config.yaml
n_layer: 9
d_model: 128
n_head: 3
n_kv_head: 3
head_dim: 64
d_mlp: 512
vocab_size: 512
activation: "squared_relu"
norm: "rmsnorm"
norm_place: "pre"
norm_eps: 1e-06
positions: "rope"
rope_base: 13100.0
rope_fraction: 1.0
qk_norm: false
attn_scale: 0.125
bias: "none"
tie_embeddings: false
parallel_block: false
init: "normal"
init_std_qkv: 0.0355
init_std_o: 0.00684
init_std_up: 0.0355
init_std_down: 0.00419
optimizer: "adamw"
lr: 0.00215
beta1: 0.9
beta2: 0.99
weight_decay: 0.081
lr_head: 0.00843
grad_clip: 1.0
warmup_steps: 336
schedule: "wsd"
decay_fraction: 1.0
decay_shape: "linear"
final_lr_fraction: 0.1
batch_tokens: 16384
seq_len: 256
doc_mask: true
train_tokens: 147000000
steps: 8973
dataset: "wikipedia_en"
Each number is 128 + 32 x the weight over the matrix's rms, rounded and kept within 0 to 255. Layers, rows and columns count from 0. Numbers have three digits each.

# layer 6 MLP down (transposed), 512x128, rms 0.0967, rows 147-253, columns 0-63
122130155115132150123125136097130117120108143112115104087076125120103141101119064145065084149119112120156084078090081203113101105119177152106038116048070160156149098151121073087184137087193174
183165151078154175140083159126119153137163134114121127115148125082135125139084150160119134159132099184125128147195096172185126096156124110136161121150149128106123145142123111128128055151132179
082108194136080199120105099109171056123162193106115171161105180133103161110158146138130140150162131135169154061116164154141120103100191140088126107131126122094173095152151076113091148143102144
173081143146131132136141134148160133156177104061106077157149107142128176125105140134133120153134152157098080180198155117157087189182152154122092152164159041166183141143155143128169139129103118
170180144122124156135125137112162150084139152117156085183118092190129145147097141224163113110133106060126110148120139159144121195088122106121154096075152145061156151140075097138115177090144119
107129131092112164184123126120171192118116164130144171105146149085136136116078100172152100107187151117162199097166173068115096142091070097123203118149070181115130163156118077071093170166126103
115144163130126145170065168131156174081105137181101125110092146104140155157141074155136136178135055164183176153086122156143131127137158125074084127129118126149144136161162149064107100158103126
142142099098105093156083133108153099130090167074090158168137073092154103136111141083124109120135093075121183125113118091151136123137163168109147076136129129189136096116136087132120147094156235
121181161189108122125085071112117059094126132169144121125186093198108145110154134124093144092212135164154116155095038167094127110095085081199141097116156189098205051170049131097060146068090113
146138170134117085108092140116162116139101121099116127138123096221130113121125176120105085133154092132120152119072124113073124126133149066147153091121102118114060118133093151107150178099092162
114156158165136120099137109149123129112127128144080119159176187135066137136117133165122100154181152107086104116111106174168124090177167130120086146058169171136137104143065116162089111066124143
115130149084124096102109144180189134113143170225112070156122169143116138125090123170105158115114167111101084121101097102105107137156158110063134124130166090112121115146119169103060140169133174
121116137176127138101109201110140155092153119122167119139071115168105182076102095191146128124190110146135138144200129150110116169105162058165107161108075124164174061180168152102122123078136126
113073157139100107148091101147195100102129142125116098066091108143144061178087125100136077115181160096083076116110182101168136146114128126084108074139136146172137093118180154150128110127132145
216142080056156106125140120067108123086122070154114092113156158121122155135095150100145150145148134145111164129146167129133108118116162099125107167121144118144136200087110084125140070110116135
176134105137140149086125189122156124153110161149117119158107141129122143194127103141103076140139101152107141133116104079094097162102147102129163114103082113114091099104151110057155111101142095
174037067137108037075144186142106116130216149115097124141130103168126119132109134144155073085144128168146129146101125205151119098158148103141102114059122136116131146119157108074131138042146090
128125070127128090112140155138130172100131152095111134081104087177106155107135120130147163104155157155121160105142158111106212091070135077164102164160141125139100081121151105055133097104139105
123102124002110130171144137130116152099132143127107109113144171111189120095151123137157085123149157115074255221111125114097131098069126102112127109138161151137158093134114136127143144119165121
133116097064154142121117157092175170090090156129160086147183110171139131152084126136120122158164145141111154083108133081133130109124181133175101112104146166154118113122121088182180136165164124
145068112157140125134080124123096140126214123092086186105118126102121128112100138097138109170182136153179122135078127166146077098130113136067120179125154140040119136168103146173139096126107150
134116142111156137207128106150107108140129131105172089133153128187153173093143169179145114145110097115194119165078129133149174111093122155110201107033163174115161149121147143148140119136101119
152157114113132222139110069115154158142112101180086153187067164176120049088133120163160130157113104099164086145112132096130100093131100152059107089144134120087122167087124122192166124136112175
209162094158151146152119141192137123105090089120097087122108128108184124126151141198117157132174107149084105130180163212130119020140125128103111099133181163144203104127116127183128138175056172
185079085149144142139140171059163065091120117140112160106084101174110117100168086147116131142115159100075131159095097182100099168117153160123193106130134167093146188082119074123116090191044136
099109137146152151134172118094100114141122157103185112135116145184124149122108126172180130090172079111200125159165137175103099162092145068137103111164116089081128100136124108158136090153135131
160066134134156127172149125070110140098120157076131135176166189139113065167116081056153193122177172103170116097155124172177170146181124182181136160085141127163118117156131178092151188122050153
157128110124111138106107141186126184120141095118082035130177149128125138157226147127117147154098113093156113152152144174158149132148193202113074133137118125119055101121159124100166125055124148
091099121125093150105098159107152081140204090145106094114117107127101136131171138130155164095115119092157124091110151199069091118064131096145063171195141134096141146135165085116165179109072077
122105112115113095095175113126172118118152099107133119135100139114110173175134094157161072144124122119165188115126129145110159137113150075122216096166106169162103067116066183181110131118157157
109176142143126150110120133111118131110135168116130082109111140173148089103129183146134173115141176183149158159094091137057182081128125103125122131102183123125103192185133151138151122120117130
108166132104096078082081155076092105157079132127090216131158100091088180137206112114139205171108125180140143111143127125119083145125165074054137154159072090108162116126100085137087168113144124
110136172123049087155107130126140158161122124097160193124124153060122090103168133164061093105113156083193107146159132119098095160123079189137143117098200112094093148103112160096140092137171111
103103127105095137130121181070133109092089112135143169180186126133162129072135168102169146150153129129162152086142112116160076189065049104088153081170215136168196178150121147163172100184171180
112138135136128143138133131126169140138150116147127139130081157149095111124150109130127112141255141120112255124108134112125140160135122103125138143103128135130128110130168125117106143114137110
122151121130142168140101135057107133152103151130108077053135069098160126178120145102125116144154135137142174185115125095130180096039174135098101099104082138136153142132120148118122114173148109
120069087018146110143155102122129179082120098069132129095117144132085127157123128185182144129125009079153084104134157091166201108159187129111123109178158119146164103103103151055105097108166126
123095118061109127093131139120178178170139105145141161206148135113122115161087149146164155123075110136147144151169154106108149171107093117111167161161109177112122167151163163184214113111136114
128074155142113115162122187098117141154133139150133140094141188137090071124144166160075129157116088116148152157112095125088050138168106099116132116093149137158146109155121197116180111115101158
154109113176161145151097129121185165137133137089146095115112108112083115107125141158125127165152117157145109202075113137129121136103141176125131090079114156160124147107112171125133149086082125
083147105139117126114137119108193182085136162194115148094108116133159107092085066133115145145164170146175170187168114091122111130153127114182085148173146103142107132116174122111119106156131197
155106204116129169174074156110147105166108105139081157118108108128193113113100168169132140121147107134079183136179225132096166129134084166122145075183167116099179105113166174163079100086094156
115152135115135149103073084117120139098127117119133037141154131191142199152150117110138166081110124128177140180161106143107060109156134052111133113158196141131184128083092176165129078077127169
076129105141159143163156118113102137127149096117164122102119180189105129089154064086162160117183119139129193152131127091103090135128078113115128117144114150185126120119136149099076130156114137
148092058157200162176139105134160166129171110118108106109188192072086139099150130107106148119243080122128151159090116083136120128112126144124099128129208128105118136149154189146112114163113110
148111053174116141119101130136111123079105096131099105112026147123082102116147101168168165120128154105110112160116134161107159165118177156122087165086124100117099189118108077147113147142137166
107125153126126102124164135060165133152119104110132133115076155164160150130095121092162138086118118148084220115118159120149096154084091127100115095157097123100149099111126171156106137182128115
136197126116134096149094151134208138075162085126176134113184116149093089107117148141091164150112177088135113154090114137128166132153161106101181133163111103140114185118140007169094081127163181
106205112056116129142142114109080132132148157130083151092112209070104130153146090145127103093112167115140195178129086123100127149214105128138101119133127124141171147133180154129137104128138115
094131100093151136111142149121119147043165088128121131115133124129094090147110076177107131144093124127131133163195125102177130159135123108104118085161100198189115115156126144123117103125127120
132173067100133158136147074088158184146141100119132138118153076124135063067130097174157150122100121179117105144157113157062147168137100106141200060167151112144109106090111098054113125131136088
153144171107153128086147124114051123096128081210111095120108139106108148101181103142163158155142119136162132151098107125187100101083187127078104159163134105174120119099106054083168082109127124
107138119109126126120152146087190123206117135110121180156095173154146176084088117149138181122131078167141181114099161103151101118100110059097146115140077118161191127112146141134140161146138122
113161141092098134201181154128129233111092064119132142123141054139086187129138173126107119099094071145091114150121110089108138108067132125198132098140094097183193107149117135123143136147071132
118080149121110098154083099146189111049120092135123104127098129135145138147109120152134083093196142139082206132098169160154146164121147116122094091154109121169149160127144109165108124177126134
057153125141139093145081164092130157176049137182091164164106161128152102114127089085122162167170066132125185219160180073120106176077126134160076101123105107144122085137093123107131124134115114
148113087098166121051132139113158164106199132109144111124097127139079043192112157108124122142137098168140106141153137150125183091106085069142062139137099109112092076188141183128153118113145081
113153128131126152157133083131171125068134129147109126101112084128125091132174167127123172152143200168176108137116161115124117202119146147131220097101140095105095138168116124134164116067183116
101109183155118099133105127129123136123117139130110149113100096184199150127129160126120134136213145156140212110103110108121115125142127115101133111167135182095141148134118159191070087185136115
079143253131142118093117125140151151132088113136133037106077090115083095125165091161164150111175117111153224186169084200069107161103129164134120117121128094158137169109114095102125111173122151
161103126077101154100130081113115119165140092147100089107114162196120138094090162126165132169163088095116209216136132131092063161141145062082134134150114143125118147122129096133135131116100151
148153151080073137127116120176138148143079191139145162185127121132143105166105072101161137144169087142083250183137112101118143165079142131183136128176107124106148107118096119087135112154154153
107087094137165136125137174133062122122150173128103103136103102111106146065161122110142123128180162109151171117154118149145123125138136192125156113114162149143073171161111082154164183156138080
109089171173133113128148127148126201151115153123163154123083171138123106100107141154059116122172122161106128164138118161160111148133144088119146114056127190069133174162018101066184171130173124
120107142144106087120172192122148097169158199083118094115146147075133123107110073140099134136171091111120099169203081115156106155070092154131059182144085129104111131143103137173098079152084126
139135084148104076141157151187121116126121135114192151150155133182128113122047139119111190153126163072205106112175065102165116113158145144120102132106134127158147153149185116106127083100116122
124181146106134175151135112095100138098182133188137194160091112136170139140111135112115172106136180120139206119112123181144083116142179111139102094137142144098177159159124167144100235058092155
191138193112062166098113135176113113146157092153112136156094164161172109157175130154140121142098186111119079156105151152111187131085162070142133094117151180136116138116155112113146066082111099
118130130164123118183138093169137115078123053101129120120124107115092053149062189150102171153111174104175138092192095086114094156114144119118131134123100140066137177135162133151093103133154089
127141089157166067108147141166140130110126100097121128141191094160127107125148127128160180129087089113043087176181128124119109117151158166139111113146077169095158096122146121108074120139100089
125078109176123081196087136123137108089111178125106099120102208112128170162167109183121081155128176128178074187176076174140166143112111061133139153115145170150041141119166131131133092128123128
168147171156119149101110082112128091144080159128139125105146108188121131107091126159141135188125105125107185161128158162103137119173129071097158147118131144096118098129195151109083085092140102
110157134090144146131146082154145149121114080147162089058143121147113086144116153170166168138118127100095141116139158090100149145123084118061149140109127117139105111137125099124146125159110118
103144188105108091114158118103137114227137101121098126110146136119062132146141064080201168126097134131145127082182154126146055122090051145118137141143094129120119107138133231154097198056132103
103192145136103117132117071095158120169181137155151159054186187154080100141213127117073111130151163160080125187148159141138142094124147100115087160151105122168090132148178094115168117181124110
135155166150108113133079132106101156097155125108138118063110142084131083116135061115131136139151186057133169122175149156141156150123103093148090090149160130129139137061112129082168122095133172
103127182114150168113082117076165079136167074098130128147119164191158098099152186147122173148188113175137153133122075131153138111111096159154155109109108106154160117123130134133200115195154125
163134093150126113189194089124135150132116135079180154143134153150142157088148145117153138099190081111112179132098101152172151095119140190099078139160109147129186079096115167176103156117159159
165177083154143196120154110145108138138164151103120162054046081080151125153123110086100145148176104102097091129145112157133146137147165125166072127179132122131179090133096135097171089121154166
089139143128155225092131114132112119146147167102162186091064115090102109147124139097132157093070073135133098164151082099135094131109096153082089163173094129184114090040150139126138180117153162
159178168155109123131115123102107146154165134101085153167073154113041115106127100175112162160124103125157128097132080106141148150143141117100080105152111127111088097139150118126148063159151099
142044089136145108201135136176162076097132112092106145088178138155092136104142188120119134135154174131125161148092115130082126173161097153115185125137143131114110128169123169100162112187150130
119178093091143075141100156151144109198101076154159168091088135139100132160149123171093094124135111124141127111142126180083098177070104054115135160164057120035132128180133077141128158176065107
142119115153115092120114131120166141154136104089156121169109117118145169127150168188154151072129106166139255088115099128095124151048134137134194147134094128148145088165118072130140157164153088
148085126127152170106092109084101166135183134139119126117070091150123113099150082113088084147117114096125191150112151121085160084179088133106171131109121154144086117130146105143178153168094083
141114080058144122165118132060086156119202104198142131135167157142093110164128144153114048115131104099077094140135106133128069127136116060152178102163156130124186165086151085159167132179178093
134140114094118108140164129210084149118154138131184083180083057115107168083099140137114154136147144155150133090128175145175160130119131144129119079168148151150132113133164131077098135108104142
133135122092186157111118172124121115145082096153096153122139112133134194079056143087165127135167066150164171145114115065159125119103106155145151059149119059154075154131107140152219089159114048
144145142085079143111114090130063181100108142127167140134182151118136168115106181175150152121145165118170166131165126096052103107110132096065148139124116128144175146089136190154136123149091083
034161125172158103157117138124134142141139158162167103131113097165165183091169094121120139117127083112142226170178196149194073129157129134152133148131168156145165138049114191109113139098157145
107144121106118097127171107108119140099116138182106093137115141139124141124193115152115103162135176133108129183133084148055169165176153120139082154096158103101109144166090141118109114148120086
112091114136142139126133079105125137113097147061157122077159132166186164149140172103110098159135097149187130127128107138161106182134149153091189135169113172093131184168132138135190152105158102
122119182095153171132098147146095157099096089126125114141125132126103214138144168157138123123089142171117100091161147080101115099091195124185214157106147137132135065120157107094080087131131119
142107085129166116114112112129141144084091099069127116165104111144186141188112119166155092105106108107175115100116111079116133070091139122126149110081145108139124114148141135177189105119180154
128078186175196138120127133162121096149196237141153030138103136198085150122103122152092167199141163142108141098110084107119042170128117100117142118159093171140109150109136184121132195109148098
134088159136149111097144096128176086140154176138128104113163151143166163123139137077116125117154093137087255144168131114116115183113123143111131143158131141111132084096120151134118126073158144
145119096142133160157197110128122110175104122137143112111136128098112113100124111157120187138083190169164142167080078178137168154164089120222135150101096190143104137116146145119075197068096127
127172143112161123083130096094087131066127162122158121154167095154145141121050162154169125135120154115115094146168130143089161166138094081092103226142176124070100134117158118152142167141157099
131124128121138101145104160108121121101139078089119117088104132162112146151119118182125132097150062112164215238119145190099072125140153088101219119128145120151094101128142138135134139136142118
154156112169170065047125092137078137060141115158187140098081110155091116159054135220127110086125125152120214136125129075126116143162143073144128110184108134129095165103087158067148098108190127
121124151133159178162104143134056186177163127072135123129123162124101154103137168109106188144106095115103108102183124183166160143228093144128154123140143100141052118125132145091133111063194172
116114145091180139142160125146085094140117145181098109100151136137147094109099165120117111115125132128169156075150153079142102131179103156105110059155114181089064102121140122099120105097119054
117097194120120154167151176127140161119124156127070135184097147107156087137103100123091135116098111074125116131105135139138213162105175163152122132103114138104180188137117153103050168137171089
086129167112154102107059152169183147128119170131089132089132153124039157132100129152137153134072199107177174128079121104115107148171114161124092124140078149128094100108117165175115105131146102
126196109103113126107121106144201154125151120131203180188119139180150168146095192137124122121148171156134208081157126085140128102186075095185143070108137156084093108117125148143084133215115115
109112131093127098097148136101110150148064106097129109106160137141103074140095112114149124140087120067100136162110128102101155086099109182097141099185095113142155098096106109155157125115083124
131116155136135167139146085135105175103180106183119153119149163130140139067177146178126139121129090160130063152093193048128155164146168061157113160163122105129140173103112122172082086164098153
# layer 6 MLP up, 512x128, rms 0.107, rows 148-254, columns 0-63
088090081162061155107130169168113084159114120081109175100074131104162180084112147157101116112139121235097129084117136126118198122082131182130100163097108126102101097099103150107093136048159130
121075152150123080099112128144150143110079103173097127158182146099117137085134172145141097144134087160113127131121089100147100165157087141114123141138170122049108144141115124077128120079096089
089150164082083125199124062142155048061084105094177189121111096104170126075146213123144146064111101126128139153125124128134159126071099090092155134094165092136127115107130151124087138151131090
126207078141126171126028073100110122141113094176097181114162195134123119108106091137052136046108056158088104092051152120123165143119133098107145186120098110159123091131090152157083063119114149
107175146132167151135121121131236047073096117139235137185122147125132136133158143155120155102116084111135120105148061148167136159097116129120089127136135123092068139092098142091079099133137107
201133108182080132088162112146128156165150193148103103121178187147144128106118073137102126085133119179168114092117042098186118153155067180072131140113131089084081128144118148169104101152130103
114142164156108166108126154118106139123147182178105108157116114129154127105153121114143138071101118139195075124143053128203120100091133082118192161121145083111164139131136160147098121106190141
125079172171099151110137155160144097146183125177094158139074151155119212113112126052184105183124088142188113111084064138127115139183137128103135091125097077148099132137091174181104081172120165
164120136207099141120131139161172126082093123150114142193138156132110140176134161118147143104115116149129124108138128120144174164127153130018143136129147131149080102076164122189131144182150136
129173102147053136116157175105128122150115170096185121093067212118132146105136130136161126087140104138167102123141071081145127166119125175161150126170157097117192156165159144139131101155105104
176106068117090098149062148111134062105138125174095155155143145119035169122095136130080133118125091121104105106122138197112085148086078105142099170087182079174053092064103120071118158147107160
164155083199130129146146150144205136141137125121160121056122093096161134156170080062133100099146124166173102116123133087138151118105034101155168181088110121096121123166089094087110056093175138
117110124149120162173163125138107123139110097121129140123146126151140180144138154027042109176086061123162077102130150078133123068186147196147124160158077143115149121152097167118100122139098204
127072124158133117074148117136106122068161143159181091180120166127151070132127128127098175117102114129145100096151127056144139130203081192069140109092140125128074116166132108074156131127103151
173213146179074135113141166108177134111054189081126069153168158109107133077116111110160157131119130092157103163106134136131111143116097122072133148208175101167152176109098153139061220115140125
136151075065056174132111144071165095112130133102158123156119139141123120107129217088134144109140101100156070084168154042132129071105109135133159142159149120138162127155110143146138139166118117
158092141172131064071135115108157115135109180117159158124159131097107174115124182129082045113123165138125070071111172112138148141127165126169133143130197149105137111150143144140072153102114125
143121098095109103180116108121121112139170143116139138117091125092151132115132174089113139139066105171146122136152134112133141094100086095152116193130168129166156176118162151159110101103133132
183134164146134145095111129093145108131112153096153137135145119166129095155148118132104159117117094117120139106096160133135106158127114148138172156185141095112191172160143151094069201146153151
192108117182134123105168178183110086122112103146149199177126166115090143113095145114124085070132146100117085120096098135106094144127145172148117178077138127165102106089121109172151073158127083
118137161159132107167098103139096107112115144178112145143112075127106097210142112111101135119111048134162097104151157159142168120194024133100178127095127096122177153166070178154072102081084143
103124149177116103148127135124108050134133122141136149221077089127142153116147104190119117138112156117115055068150142160141160128079150100105143096125126113157184141141166134172099146127116112
146165081169163168083199170100161096136120058200090152173143173135123157164130162157163166069099147078107095121109079106130129130092100118076108154158085108127177113105114115135108161138156120
175150068087148062102128141123064111125167132158159113164091155116161153171186144113105172142102139096174140146101059101187090129150141161093147176144088100140117123102114192110120098156066099
141135112122108151163109105079142144149134143098158038116142153136090122101191130143108117213110127121160133138112159092152126088150118077116182143138067102132165150146095148117091148069156151
174098137169147134069208184099158140167164151136158107160060182111101096093160166148102159141093131120141123156141153134101185139124075079147136164131144105081088142091170132135105099170073147
174186224165081124140127095095118112104151104153078153157101116155143082157129164136129137112117146126107121092094105109131155161110108129090097135112133146133097138156080150163114153158171168
108080113113079151092116120150138086066112137154155141182109167108192125207118158056062123115082114146091088137170100100168169141135147163127110156123127111118005157091076161115104140137128154
127126133121127156135119120170114120100150165092106140154129133124066099111104172101103144125147083195160125140109091119136139099116001158085076166142139063116165186171069122104117138132088112
118125129166093095152169172076138070154075128114190130166142126152136211172124154165163089150119126068066096132109107123141110156151137119150063185187191114119105119106143110140156130085110123
158146100104181139132177145171154105174182116152177149122143206150142080108141156153066115149117119108103065111153099120127109194127099137139143142131144098061195146108151104048098107159166179
223154140161128108107133086137114114105110068151196144182154121149055072181212099110128132117125163170076083135143147160158163130135105132108131179126140098095106150101139088142081183122134176
162160102141126158114147121143203148123112111148065106201126114161146133136149127057071107057086139141158118128143155100116136149159153083075121078038135048143122114107125106196107100116050110
156138114181113096136139155143098112167109103095168091148092139130077118097150140125095130141146128108111143095080145138128140133139139122144150153124122122072156179132146141126137124147119120
204194093161115199164148170106129119114126154149174143110139141099135152143119129134036108137053173130121086073112156201149169125124126133108106128122105156195151147149161135162124145103056143
137102124145130174111065151139138130156151094130104119078168101064129142114174102113060147117086204171081084049123116109133204165129091163129087100076103119099076109166132143114100092101065178
109098098107107054093139145122136126149115125101070139135139147095067118178117152128169143108119134136097109087106142115115153085199167152130139112111143108103122144093096136097109180160165130
131122105151131105099189174174139054157082116090149105137115109114139159129113159127124143119127122110146127106064125135093156091160116172153115180082108108165110116128111150142122177140088181
096140126166099108162076108120097085083153099131185145140078127048101154148108128104155134148128116136145138146056098149099147105104096113109152152135156085128147156098117106148110145155143150
120139115114192072114114145098191143139161161106136147144115166093087150127161165104137139127095131120114114064112135217161099168112131103078118111076133118154149146125085158147091102153149104
141137145126061084109070176124137144115079122147121068141161145111101144156155140069088172142124218105104126095088086085162145132114147162116137141138148131162089173108104141115127178139096092
127113139188163059109102112145143125113096150103175107109134188097128149127156129113134077159085178100150142132075074089161140097202089199143137189152131109129141150068094155106102138171107105
110117157155073155126127134135135121133090140127120089169092109114133087116133108156118106108136100151091120078099148116187103093109094098139151152083120142108100094098069168126130110097153116
144089116125152095082114102087155132174147161154131148127146150114064166107149186126113072135131146156179107089144151063171148165174139139152186123189118103124184135152169135150153111117103138
128154059119107146185170125098180153115160131123165127104123180120071154096156118076133173128128085120158142127123098132143136090144132116148152155163121097084107086131163165141137122145062144
179125174130183130134110152121143060124122156094128170115144169153094164150138128105165072192101119177170139151121125164125139139129102193110116097048118073087130110144088133135074131149154095
183163094154086120145153124129161133113104102179169181187147096130143146102100094122157145131077119168175115112186144166129143103146153091122156176152094120046092176126121161158097135098103100
141122140111100116111130130113130107129063103120112141155146148098166093141096145075141107157102098136149131139145158098171179079128148129096104149181123089064138137156118128066048184122153092
087072135100145088145099103086095096177085104120100120112148189067163123091183163108129105134075132164127122164143089112149154136163092123128129121093131135145176190097107150107144115087094157
153122135101118157115092108096156135130149159150142160195095132114094118172159191133156138148109120137145105110120140147138198098152088142076163127104140128148177103154142127114121171086147076
121159156146169093069096071067124130162112180095151128157110116095099099121137121132123152130144115103129102116124076099182179193110073152087108186140163079088167170109157134098146118134106193
143100137171153126137069122171162089151162165139108166114125178148095141143109117144144138172098099113151130114119117147109170146124124155132094095116103100086120105117138153174066140120157104
137086092144067117137147096124067031153144134146132086191134160100152133096125171151148141105119139170102091119125101153129141182137122117121084158106133122051132126151091112151076180118130162
143131169140085063159152126155158134158120085162127107151126192144112129127147142119119105133109138162105088124151078158116164143151144103111146152098092144157089148148151159172133063110156148
159101138183108111110164167093125092057127135157126069133134142101154106121174122076155130080144109134108155105069140060117144109136093095078173199131159102142100208152099156112082130148114126
149117139154120169142128140121055108095152115105139158170119127136141124112140131082053164123105146136215072126149123163118185069157062088107143172157100153151108110120165121122121064138096039
142128127157122165135142131098202127177111173123069187139084167128154144127129099102100135117116133115123119133134106056148080190107173123132149108094140113132165152131129126159092102055093116
091152151145083115106099155144143076143105118085138118152154142076127164105120114137144073161159167129185115109109091166125115135093135122103174133108098087135090164144142161106136120100072088
198108149163109196123109077133102137112073182081143173169129166100142158085161117080093155132053181179158110155080113176130123125129149093151131183117087097152120175097162177103144140096126137
167178152103077166131095087123182080140074092122121081176142166137098157147188109141103103164086124122166126147097162145131125101092137115078125098085120141133141065102040162154128133112158141
150128106158082118097120131107162075113121155131079066136107140106091095135123108094138140049104112145176121123108094109104103136101092067143143209094152124135108158146149148110134093103115063
106119155130157118082173162109100136109134158175154089136094147137098140151047136171104160167121086173172093092140119106202151107164091154107223142125074107120125145175083156107139192094108084
151190149132174125099124159190137130099074151118139150169075125112125101155128180110052109068108118167155129108090094119179169147161096087066156149063095111140114125062061160170131132154154109
152123147157173100141076105143156114123161101188134150132189167104085110133177116089105101108149160151137101138134072142183151138152098202077125127164113075147137131139140211150117151020116107
160111125112154134121102132141151110149153116148123099112084118072149132137133154139129146085100088142112151133059162133153167150123072078125085136132086108177143103089156104143139199092084181
198141087107178157126133115115136091160181159141098162125114096097137127154215084071112145116132179099193085111105128135097076147110159147129152132107104135127100203144122072080087121130088163
167130132177111144130162155067137106153128078149104108115096178139107137066154150140094135092112144139149107101084059129108094113182081116138112187130102138171104141105117104105134092107124132
086171110114136119132180109133146096120181144114143081131101143127103146158085135122123086144042153139132081154094133144136111134137126068146105159154141104127182177152143095141047159078112120
149179144108053130128123085084146084154118052177145135183107129131146117117158136125053150094117142187148120109109128108139145075148145082139112078117154130100183120096088129123153070144133163
122088090064139111151123163132169026113136117131160119143176201094099116111159127144132107123139122149099073097141110131095073124129136096162097132115104117100192136143132072058117087095079218
148154163116084090124108149118153133177078119134164104152140116115136111126099184096092141134067119126110147162110156125120140148141089147091118139137149134174128102113140129118137126153138162
136140142092128108124082170154151087118090160079181139132132132087141159184109158147133078102082136094127119059073124155147193135133126172136143164151154125164147136110098164173104158170135115
139161143148150169154153079082122111156110139176148142128127108150122195110112120111133135134121141101176089142142108072199114069164172136139169148095058145180090142088103097181114154133093091
162171169178107139141096111202189143124133186115093108118109141056050088093162219104097129116098122096155119125157157101162160095150062095102152132109087107116146160093109134106098125137135173
212175092149127133110145130176128078104092141115091151096136137094179076152155144106139150097134161130137130131076158102133139122177107149092134130145085140116101154168116137110135180137105133
116159133109109167121122106097138106140132164133183107185083134104125124173134100122063159104067134038098095156059126189172070084116157108106137150109164124173128106140148178148103161113096110
093103215151141153120081131122131160148096110117151101155094119130082165113179090147092133172114164193121112107124119143114137111112096076135101129144069095080113171152141124121085073093076119
159181126152171108129109159106201121092141134110146180103181171138099171078177177148129162166126086105135120136097105118171106134074102169107112093157125100151175183117066113108086143109116164
107132111137044138132097113097098125132179126108167157149109122118091044147123116091101147132122131136154088178142143095140121098200110124101155118086138099118090210159110200103114112089100114
117105083119038130125105080139133100143140087086100132171156150082127060108155172132139129102101085117160113157154107068111160072125145143161107118167097111070112152067116147154099144145105144
238175086120117144117122174113093085149083113141061123147118091102078174128075150115150125186153155170082079096088097159091119108148137102160074165078170091130098194099160096124129146148154194
182106089177122112107143130087174144124163147113093135136163105070127098132104133149144123111114121140117141156109066159192085169131095205137172097122177078131122118180131104178075148076113084
159104153148141149101064086118167159157150103148166121156109178153123174158167150114122131057118184144108112119152114120096140182102075104168164135129106088127163159140084113094094112147078148
117160142195154129111150104140111046115178135056177160191105138126134094164132136137111133147109126161120138089143118113092116172099094153111140154120162108067097106127090115220140147121137113
138097073108106145127196183116174109170115124140151155108122123105101191127092166090094156106091177101134062112180059110108144077155125221201147137151080154137147124077147145121128119157104119
163149078119108156148171151142147088137140137167122185134136185138085149173164167109135129181109100117164100141162079150219076147184107133149127155175093119126145169150130189099146097092122082
098109107206093115138135144116152067125181131120176085120157197116117126136122172098123117131137150199153127147096069106117187089136132188083139144091121179124118117137160136134103153126068076
176126086144112116161123166139167104115136112092120134095148125147135116156111143182123138069138115159091127099129114143143078148125150153140073128139111064090082100137089109112087115191148154
139119108206156106093070152126156109117071154162064154158075117120158096129142164140151094109092089134114136147086095140164088126138131158069105130134090133082125094141168121130130175081119104
136153185146149151166125128151153097122141137131127163137112129106160147116113093117102152018117118136118145106141096118113153156098044179102135108145111108149168160128124147085130157106076159
123106107109156125156099163160107078103130104092150142136096153122135179134142156059127092084066128086112154128104105157136128127081129135163120161116069106177096092105075134181071099133112095
164104124128088128080142116118170090106136153168103104159144162099097134145113062109126127095109142126136108129100122199156130140149119108083104168127158095217068144097120101205073169120098108
182143155113146101076045166111151126109186137140147107192163111114134112197128211143107090118129147136187109142072137125176136123127112156077124165103146101150089123159110075118104179152139099
113193156122110107106123106131178080139133109149105095134133126143141119103182135123119157115118140183108126046106117158127117126154102186152198103087077076134180113070056123188070196121122178
198162121102120107092092198126125111158056154129120162132098154125130090165104164152123166120114138115162116118122157119135149132103102133131104118135101112134140097197125152098140166173141142
140135072115144137132134085125122065168104138145112165164119144163119157070110127097059095082127157115145085054151128135190045102153155169136158104040146132121131131080142170180119117088131141
122170108125111127122143110114132106112072158104193083151099170092130209141092090126110156127069165071160077118138129096206182117095080110124158126155106113115127163071135172157124129141114076
202156082127087123169129066108097100160168166128117108116153115083180078134163152159097108111071146161111121136116127126161120164077102194073105172134155115147106142098076198137074151086109131
213157151140158131090197159151160079132127203144142167150104126158074120125196139158112081169119097170103130149087073132163140127180116120165135144096107096144090125089052130137088183133171162
115118069115145085142136176099119135156136136082201141150143167068170161142162254046096134071128127116101108102129066109178129123115115185134113137076189076170124098118103123131092166145092138
148116146174067121099118114112112127175086068113103124155110143140179165176106119061104149069095087163123131096080153153128130141148127140058105139129164126136113105166092162128108134179114098
151145145148180106182116113195154132156072124176146086181144190167095172149102163079171145138140128186133037106138127129103123117138105099132144196093129129096175097093061121137091135088108129
150150113182123127126207143150160121159103174175079129125158125138181188103145135101161073137134164153115095089128063124143135083121114178127171160114129095104068176146105130149090120148167165
138124059168106107099119140088114107163140154179085162118128122132164102149097137086129123185150108134081054077172148246177076120121107136125103143147118060154081094144170089154098128113091148
100149126189119155137115128161118115123141108114154179164084129142108099184102138150131140086134150141152119101113118061101142097121093181065149138104159088125199146145159094157126095100162118
105077171110121056134111115088097124102130151126163135174101096077151134087155107025092070180139105155108104050144074115115176083133112079135153176145148099128132152133063128095120157157122115
186181119142096154149154139122146050074096128163106109101063137085093130129120109117116147124118074110184131136066127201151117109109122132150082151156121135102148113124071155140129164127117111